config.yaml
head_dim: 64
init_std_o: 0.0
schedule: "wsd"
doc_mask: true
train_tokens: 1785000000
Each number is 500 + 25 x the weight over the matrix's rms, rounded and kept within 0 to 999. Layers, rows and columns count from 0. Numbers have three digits each.

# layer 9 attention query, 704x704, rms 0.0793, rows 674-703, columns 88-175
498499443502512477532503492509508455497473515537505454515518474513507522511503497490498520535461490466513544536484519519517505518539505500480501525493548476491492489507536529518487472456532513524461498457443478474478484482524484560500546484528486527496463437487547
510487488501489435511502530494496543516521476477487537505500465522492511559519544561496542475473501496468504513474471508505462477507491512493519543475538465500476465501440518499460491469492544480428530483520458542510493510517493530542498469561534465511481517478512
478482558401525505475519475502563471521433501518502513542473492442513511495474493500528538522517497483412489520468451447514526486520522482496531509486532492473506492461484502475510499462526460494502499506507471480523500521464480495516500464483521497508475530467487
491468444524488540506491482496514497547529485478520566524510494519465482467447492533457569488510442532493455569470527501460493544485517584484515489527517521506499483479484484521521560501499519517507464497548504471524488532462482447494472487465525484475459493503468
481514497512566438492545463506480464509481544511495471494473548435493507508516532560443477484488496492481462470484539490484475530491507480500506512539505506530519434496484458524520425517535544503569481563475478490537506495469501498528473510474484472517498506527513
499501471533464541442448523518508500436496497525496494495557490434474516523480501470486435511485506521524504507487530563546505471506479468447553472525523497508483452507473490572494500494485510479564486518558496480488495526521527468515469494487470552474517483469476
494487436507526447549486499513511478489493500512486488538522438512518555540521514521503460506459537494486516498498521507510515545541456525524498481526496491507513470574523449538502483545544508491539505502537495497489570509480490479529463520514489500547464517541502
530495543524509529506512489478510510498496494524459520474505521498477503494469468530529458494459488518506428520519494528497487524544498506535493516440483499443496521495502498451491449497545503503484482503496486526537528519517508539494533514505548486511455513473550
522479540503540463502506521511525539546522450508465492508474473526503532537521458471519516529466477521509463547488497472494472543520538541498468486477469477494547493498511496551483456471429527477518534516489485490500485505493534519554491510541511494525521488474507
439493455469470511534527509484505425494497513487517491491506543516484500462497522518455518515525525510568472533511519508499503498451479478494518526503516508532490506535554510530519480491483505524532461516533498525493528540519506524508491483481484546535485541501482
524486468506531487465518488496465490500479482465509496427497565561497514498501506557474536533508463498531464487464522503481507540507498492486515512480454499521538521481488499489470494501442534446490551506533504524481527520535526499474488515513441506518473504523491
506504481515482504476518520482544517516547501526450469525442506507499512555509521480498543457498512475482556530495528474507489550488507483541556505512487437482538494508494519509514548513487531503488512540507477500561510537510520478446519539499513517490506471533463
451499510478509466497508542488542500498509508482484530508515463518494475518475532535505522532504511504528508542497535485478515509498458501487520534523490520527484488497508505536491522492524529490551504447503492505486539502477520499536495533501515484535495444547492
541515536486508512444493508457505538484460511500481466484514513474452499445463469473494465509520464460503492503532510500456506512502517541507496480458505502524430508428498487534519481506531513528472521514479500483481534502542509543466523540525490475504495512509480
483500518564486512488441474518444452497485497454527474517544505499479453532503530503527512490507481492483500525499463483513522474516516550495521516539525573479464462483491485488519506514460531527588465516476481454525488495481511503497452529495521491497470538504535
518467514494557464533506467450505511461516502511527469456469503482520470569542495465492513539484499475492514506526466517514479529493530521495454546455537480487460534558473499496555535501529519526509503477508472496515508551515542487513489520458507465494555496481559
530486518428518472483479525463457477499553483532484500489475497453493563512524504484487478458506472497519433567503543535497503513506535485519507505469513472518573529526485497489548514508475520510518478533498531547514492476527501495462550488446537507503493465478460
527480506490519532507489518492475489530497506528504484481519507502502495526519533548486527440549449490532513504492527502555474493460518472523525578526500488460549497501458489476439489490484520536508499486502490487469543482474519509524480491544498544495525493554458
491502429481538600469459513497515504498504532536480459543488522501533474475503504498535510562469477518509503530536498493477520528540497490519515461474534487512569481498528486469523478557547467519475510475447460476509480510507487510485511509444518526497530530542470
514486482497444487511500519501502454466461458518502569485511514495514495524524520526500502514503469479520459505498549496545543500503510517469498536467491493474504502530518519529465534503482471516451459519544522512483560475548555537513505497511523462554489553509503
523527486535519509488479533515512506494507473509458531488474530453521510502529484580501487470491512483519488462548494502464510522526465506524491481523490450498509513434560508523510491488509471578536509536486447538483487459509490559493487494472441500504507484487521
530491470497533524459492483490506448500491548513508488525434510502506539545476553483481491509488494494476492463471523484445469531525547506496519535460496487507513475489472455548474539446551527511523474518491476514509506532484544486482482500447462466518470532551459
495494479461532471570497518546525564541477499526482531491478544512492520483534517492458508508546430515552501527494462460506497506478537543478444513495453527517564453489460428519495499469516480533440509479470458470440489451541509483448503496531528496496540515486460
449452512530517497550461514494473466480508521479549483536493494518440461513504510528539517480487498466541478530486479486488524504543512512525479487489475478501474512532519531524520530456519499475497492512481500449525507531531475486513538531522489446531567509491511
490534547460527454469474517508493499509523533420534471508535469517509499493526528447442513532491465446478469513488481477496510491531461481551490490573443494516475448480464466499496524521493505538454458470507524531527494554466541529466572515489507495497487469534544
513557478537490500533539496473467464474447503487537542523512530515494514417498512523548521512533478493521540501443466443475503512496474476552473505518512510450526492490490487521488508478506488484500457471532540485497507478521546511496493535476501441544510463512503
554496496452525528507540510532526520482530485511508493533499453516521433413516460536547490508511549501555468486484497443532516471519496549480528494555509507532503540516518458486523507471488505479517562487490513466463525474483501514496494540482458530483497471490526
513508494461496466535473471501505518495485472478491552482490454532524548468474487519576509505460494503466520520553494505466475487504481508495483508468491525483518478523496443499515538528540578495533558502516503515453558451532520477437482500512502501466458476457535
510525522519491521503567525520535501537527565495533449486441504465531563486480514517513450492514522549481464493523474493514481475466442500521508541517488457476471517479484474528518528496471535470497535453534536425468476497530497459469567537472500536458494506482581
530561500463510526532477421505450466501575509494520449531488483446440499535503505505515505449437508479513556446470488524515510451483519525501566454501490471486535482479509453489469468488471509504504474514493489537526528522486483511514499546469545490458497563520497
# layer 9 attention key, 704x704, rms 0.0797, rows 674-703, columns 88-175
477482466492497469502509463481482475496475503452525471506528478474522530506463480437559465544497458484571526521480527509521539501502497471443521516507442477450461504485508516523437513448460474527456492503464521448514516528519549545509533497485492512490454508539491
500498548552480546465444515491487456492474528514459511487482508451517487479446411514522459511550457475514450542509517529537567476446539518517500478487541544517454457465482521498522450448526504486445501490546459500505469508524519484520516499536431528510479481444515
458499507446473516494509484491482523493533461502455517514493560474483544519499557491499502527450483472426476515446470538562532460481469473466487537516519516522517530485477479531446492481494478492544549502508420450525511458552474590518486448500486490493466521549538
488483522476514497515527464499505448533524509504513510500513540480536493501470519452524520479475495488540521526490505489450480486517468502528525520525548504471480519524487499474507473470493469506513524518514435507522521540499533468497525475509451495558477452520504
513493447574541510478511503542533479527471476488493473484429512509501553533559515546488527516521528538495464454518516518457491508474490506486514540499449511525493491526467453466527493490472526512493473496470517480503483533470449476488506507471516469490493464532455
494543488518471500509501548528438476440509507520479496503541489474460485521489533484477468510470496490488501508489468493485535497510523502443487515550548462502427477472507508496492526487533489476543469571518532515480512469507479500506511541445472503462482477510518
494455441494459471493480526516531507491563502556495514507508493545508505494492517495514462525510510485499554481475523483497479506515486515561521537507482483571477438481547511515515470485542446463561499505519483486521530506535525529499491517520445516502490511460481
469491490483520491557506515537526543503526528546477508543527541527487478530532488559548453500517536478514497500546475526534517499511497521478470488519493473539501476571505495470490497467529503470522498495508480511481514481498558562460509489526563505509477478471503
535512519488576502515569511517505510502527497546493490476470466473498522506527449453471498499486463483501429501457491463495487507493524511491503509534472485481546507508491488528507470487484520465518529509492509493475474489489489476534492479469451471510522460484469
487484467463440500499513520512478500490527548514512489529488509531473535519474484484474524546512470546521504543509496554493525490535471435505513536506518465516457449514497474497492494444514532498492510495521467515469477523487470516509456517494471531456496505464526
529474442469508513494507554494526496473440487468561500499542510528449482456504503526498524494465537459541500514498505517515488482479483447500527545532494505446497559449510515503486536502479456471517510523509507521508499481515512470511509499517481534504464476547510
502522520477461518480491480497510475503507522486431466535424473478456488492507483520503488470456517499439525552516573457427471555488496433507512512494505472472486487453457447489526542495482453506540477549503501524513503514541497489446471488486513545523528495513497
452486501530534480488518542478503507485499545491492523508500534519550524488493506519504525489522554496479496509512494494457563546503491477533552479472494524598480514533537501533479581502520502468552482523483501517476472469521518504509477485520512497507547483511471
502485520462494505485502508481503518499501455487492532500540436523455478463504473503545494532462475450477513532493541483443481525486521505490468482485504488486513488467498485460494518491546511530480522471480508504463539474506509536502488551491474489492510487504513
500475507532513521507504490508442544501521486465473537501526498514536498497478536488492503475535507477482449514526512478530524529513488520482508530535532516451485473509525483507516543483441518554502511501448553488503538472500536477543463504526541520492454518463513
513509486524551516551525493474520520465540524530517535459513473551497511596486405472512508524536499474508488519533474532476486509510548493450479557517511537504466543511484505505497528513505489464505504478484476480518520507520495468506514512494514503532540548491526
538523504511523524530506565479503535510512495569496542472498473485447521511486472488454503539482514450469453503466507466518511497554518491505483500518519533555553505496475494529542498516501464510524516465502566540481530504555460511503540431472476510434527481513500
519491522478535534467534502496512490489447498502558550475508510481487501453557556496524519505584537523521526442523463446519503481454503448507512489491533533534546483527494462494501480515453538514529501484524518454442471480482523523530472511529512562548489488519470
468536475450510513508455519537465515488488468515493499495494516449518464488496512530540496551493488494460528515512486554505442456559479505525501485473501453492519450568546519461509568541520473503532487570491483457537508480555504512506479475465467536492490501554457
510481460500462521467454495546499440472473469486552468511457502485476488511491506495540520516481445492530512524492493540533498472437582477471529547481493509453504466465475486507517565506459474432487481508576504484491493458519486533505474460515484503543491489515481
438532493511529483495489463504530533475499448468482544491518491469504513508488476506476481526479462482509497465490496511508504480503501498471471475483449470460518490477583460484474492521510495518571492480527466489470491479524521465510505523508445511497501552534490
576499538503502545460484484440505508570507578514504505492464508500450480499541534532500490462494499481492457478503534466485502492523541473492472542523491526469483494475473496505467495461552460555513502466519453527519519523500553494494477521491477513532471474504508
484520528463475496546452534541553502505526539515523557477458472494524527532530512563469511496491510481528546525530490479513487477521453492492456478501526489518525485502508449534440452496510504525483468467471497486466493501475464494485475537481538521434553503481499
485488450468518495446504547474517484500492516514540491540465502543516454494531515526538511500489518505499548535461436536505517518492502489464499453487473512505484477499477533461489506497468526516503487494470515500456545522507494526491510473509426442490566485512415
484499484509482433523519506512514532493540524464512539525571498494469497517557492516500515487517477459541470480457455474491476513515493524472494467518513504473461489409509449462472525481518511504525474515468553508476503528471525585488536500530495499511498506549482
514506497552489505546550552514494526454495498461515529547518511508474532478548474493465497481467460478534504493467487492512501533475517459544508518504534467487499528471486507493492562513531528443519466506495539522524506461476497496504502540474502510498486448465529
554517491460546447487534485499505535521553518471541507449481465492519501445548493519540499479492519540535506487529471470511535498556518507548478521543524467525516561483445485504512454476509518505524550484475435462495481487472454529496523518479465487483469546513528
502551520443486483515463500463581526471515520512513544575474480514439471491495521481455493496476523491498474490556474555506519514560492508512450534447516481487545534498491491481563455532534549494501509542512483496491479482527509489462510519488531515477508494476512
547493499548493498530517503516486461566517518519557480469517507489485487485476455497495476475512547516495498550480463430530462489506497522507479565499506544500458512518491482505468429497489506516531494470525505428485518510510511523444513512486487526515504555471504
482556501499475529497513506502518487525554503532495467548450505464482518497528482468538475453498474535492518468518509511497510477464496484472483503495524508486544497463516489493505520484502527439505504493507492483519445481473453493484522480493502552476473504491518
# layer 9 attention value, 704x704, rms 0.116, rows 640-646, columns 88-175
490523482480530477491464474506465460507529523510497513500482503466484482488525481448522535463524556516498505452486540512499457476489476520469517494493494466507549522514552497488482445489481519471508498504442447502471504501491528469524478490478481466485502494533524
517496474525451509445471522527499479461512489485546501516544504516502478490501480485462465509522510513542501501490531498506522499502489502508545491519464491475511507479501460510464513497468471502529481472468504484494465485481520488471514507484530466524507524519525
515513470500534503498541490483492506502510512504506483509526509516500439486476473552534507514520520524470502463522508518492497532472484499474498487515523511537478503546472480556509506506526488529494511490512520501525507507539495472503478559498459471497504483463474
554517481485552511529457497484489530495491488506515487491536507511496473470519503469505514495536481463519485504509517532515507466520502492471462488479494510501496515475497466528562489480517520478469511516476521483524516491492515495508531513510503487524507506483482
525537508494505521481473515500532496521538506509521516491529485525471498473530592510498490467501511521506453487533493459468558500532515516511510519511499502503521510503486507545521499507506477507506522470520563522507487501477484520459487492494534497509487494511487
523475476511462517493499509507513502501471538512457485509502495485472524462532537483526507476504487537564543478493539502484512488490455486496500489477520506481514538524478472498439493502531463505510500459502513490479468507472578501486520477464490498517452488520503
470521519516474485499544491530564507540487514467516495524519525552477486486502533519487508497466545506468542476491472503500515461473537484519507503491486522524497501504494498509471474510514504491521505475481500496463482511519516512530510507521504486486495493521511
# layer 9 attention output (transposed), 704x704, rms 0.416, rows 640-646, columns 88-175
538468515521484475522497512482516543494479489507538487520478471517498518514530515516501484516492478488518499503504482470515511516486488511497507495496493534514475508495481488489528534491541502505501486480539530492537497492481485511477526517497469530505494482496499
508473522463518475511525482494522525520491503495494515516488486491531519502523517486519519512486505482441487489477478514494506507472472473492450491505529492506466485509498540469513481519507474486474511514535487471496512512518503525497497492521454490516482473481497
517486507494477506499464514486508497502494518498498508507482478469518515537506489436480462469484509465533457514513495495538553484496514533519473545524516453473527493482520498479493497495505525504488470487515486490499494443475471505490506475505510528507520503534510
492497496517505481473521486509478496477518518484511501520523489477486489513516478494514512514484503518492520517471486491492510503500550497522527482484502524505528496487497497483475492492473487483522493484505518485507482502478491491473488423492505502507456467543524
495452500534540464535514505493469513510483485501521476488501487495523527498500445486496522517512501506490558453468460522514444499482517473482497502507500476490479485482506509464481466491494523534493510506516456506485518480523484516544501488489471504502480519461492
476512499512491497485491481491484526523535535498506497546509499513550492535501505511483518513503533490487478502506479514507459531467497477515492464503480515523468483480498483499512534483486566459488499509479476522498547460491489515505482495501513470486508488507536
501493479501506522547476473472518476474494512507470478509472550512515507513488500452523506486511471512522449523518504489496495508467431521458496478504483484476490511491506482494497530474511507460475494512515475491477486519508502497510511515489535479460511494454522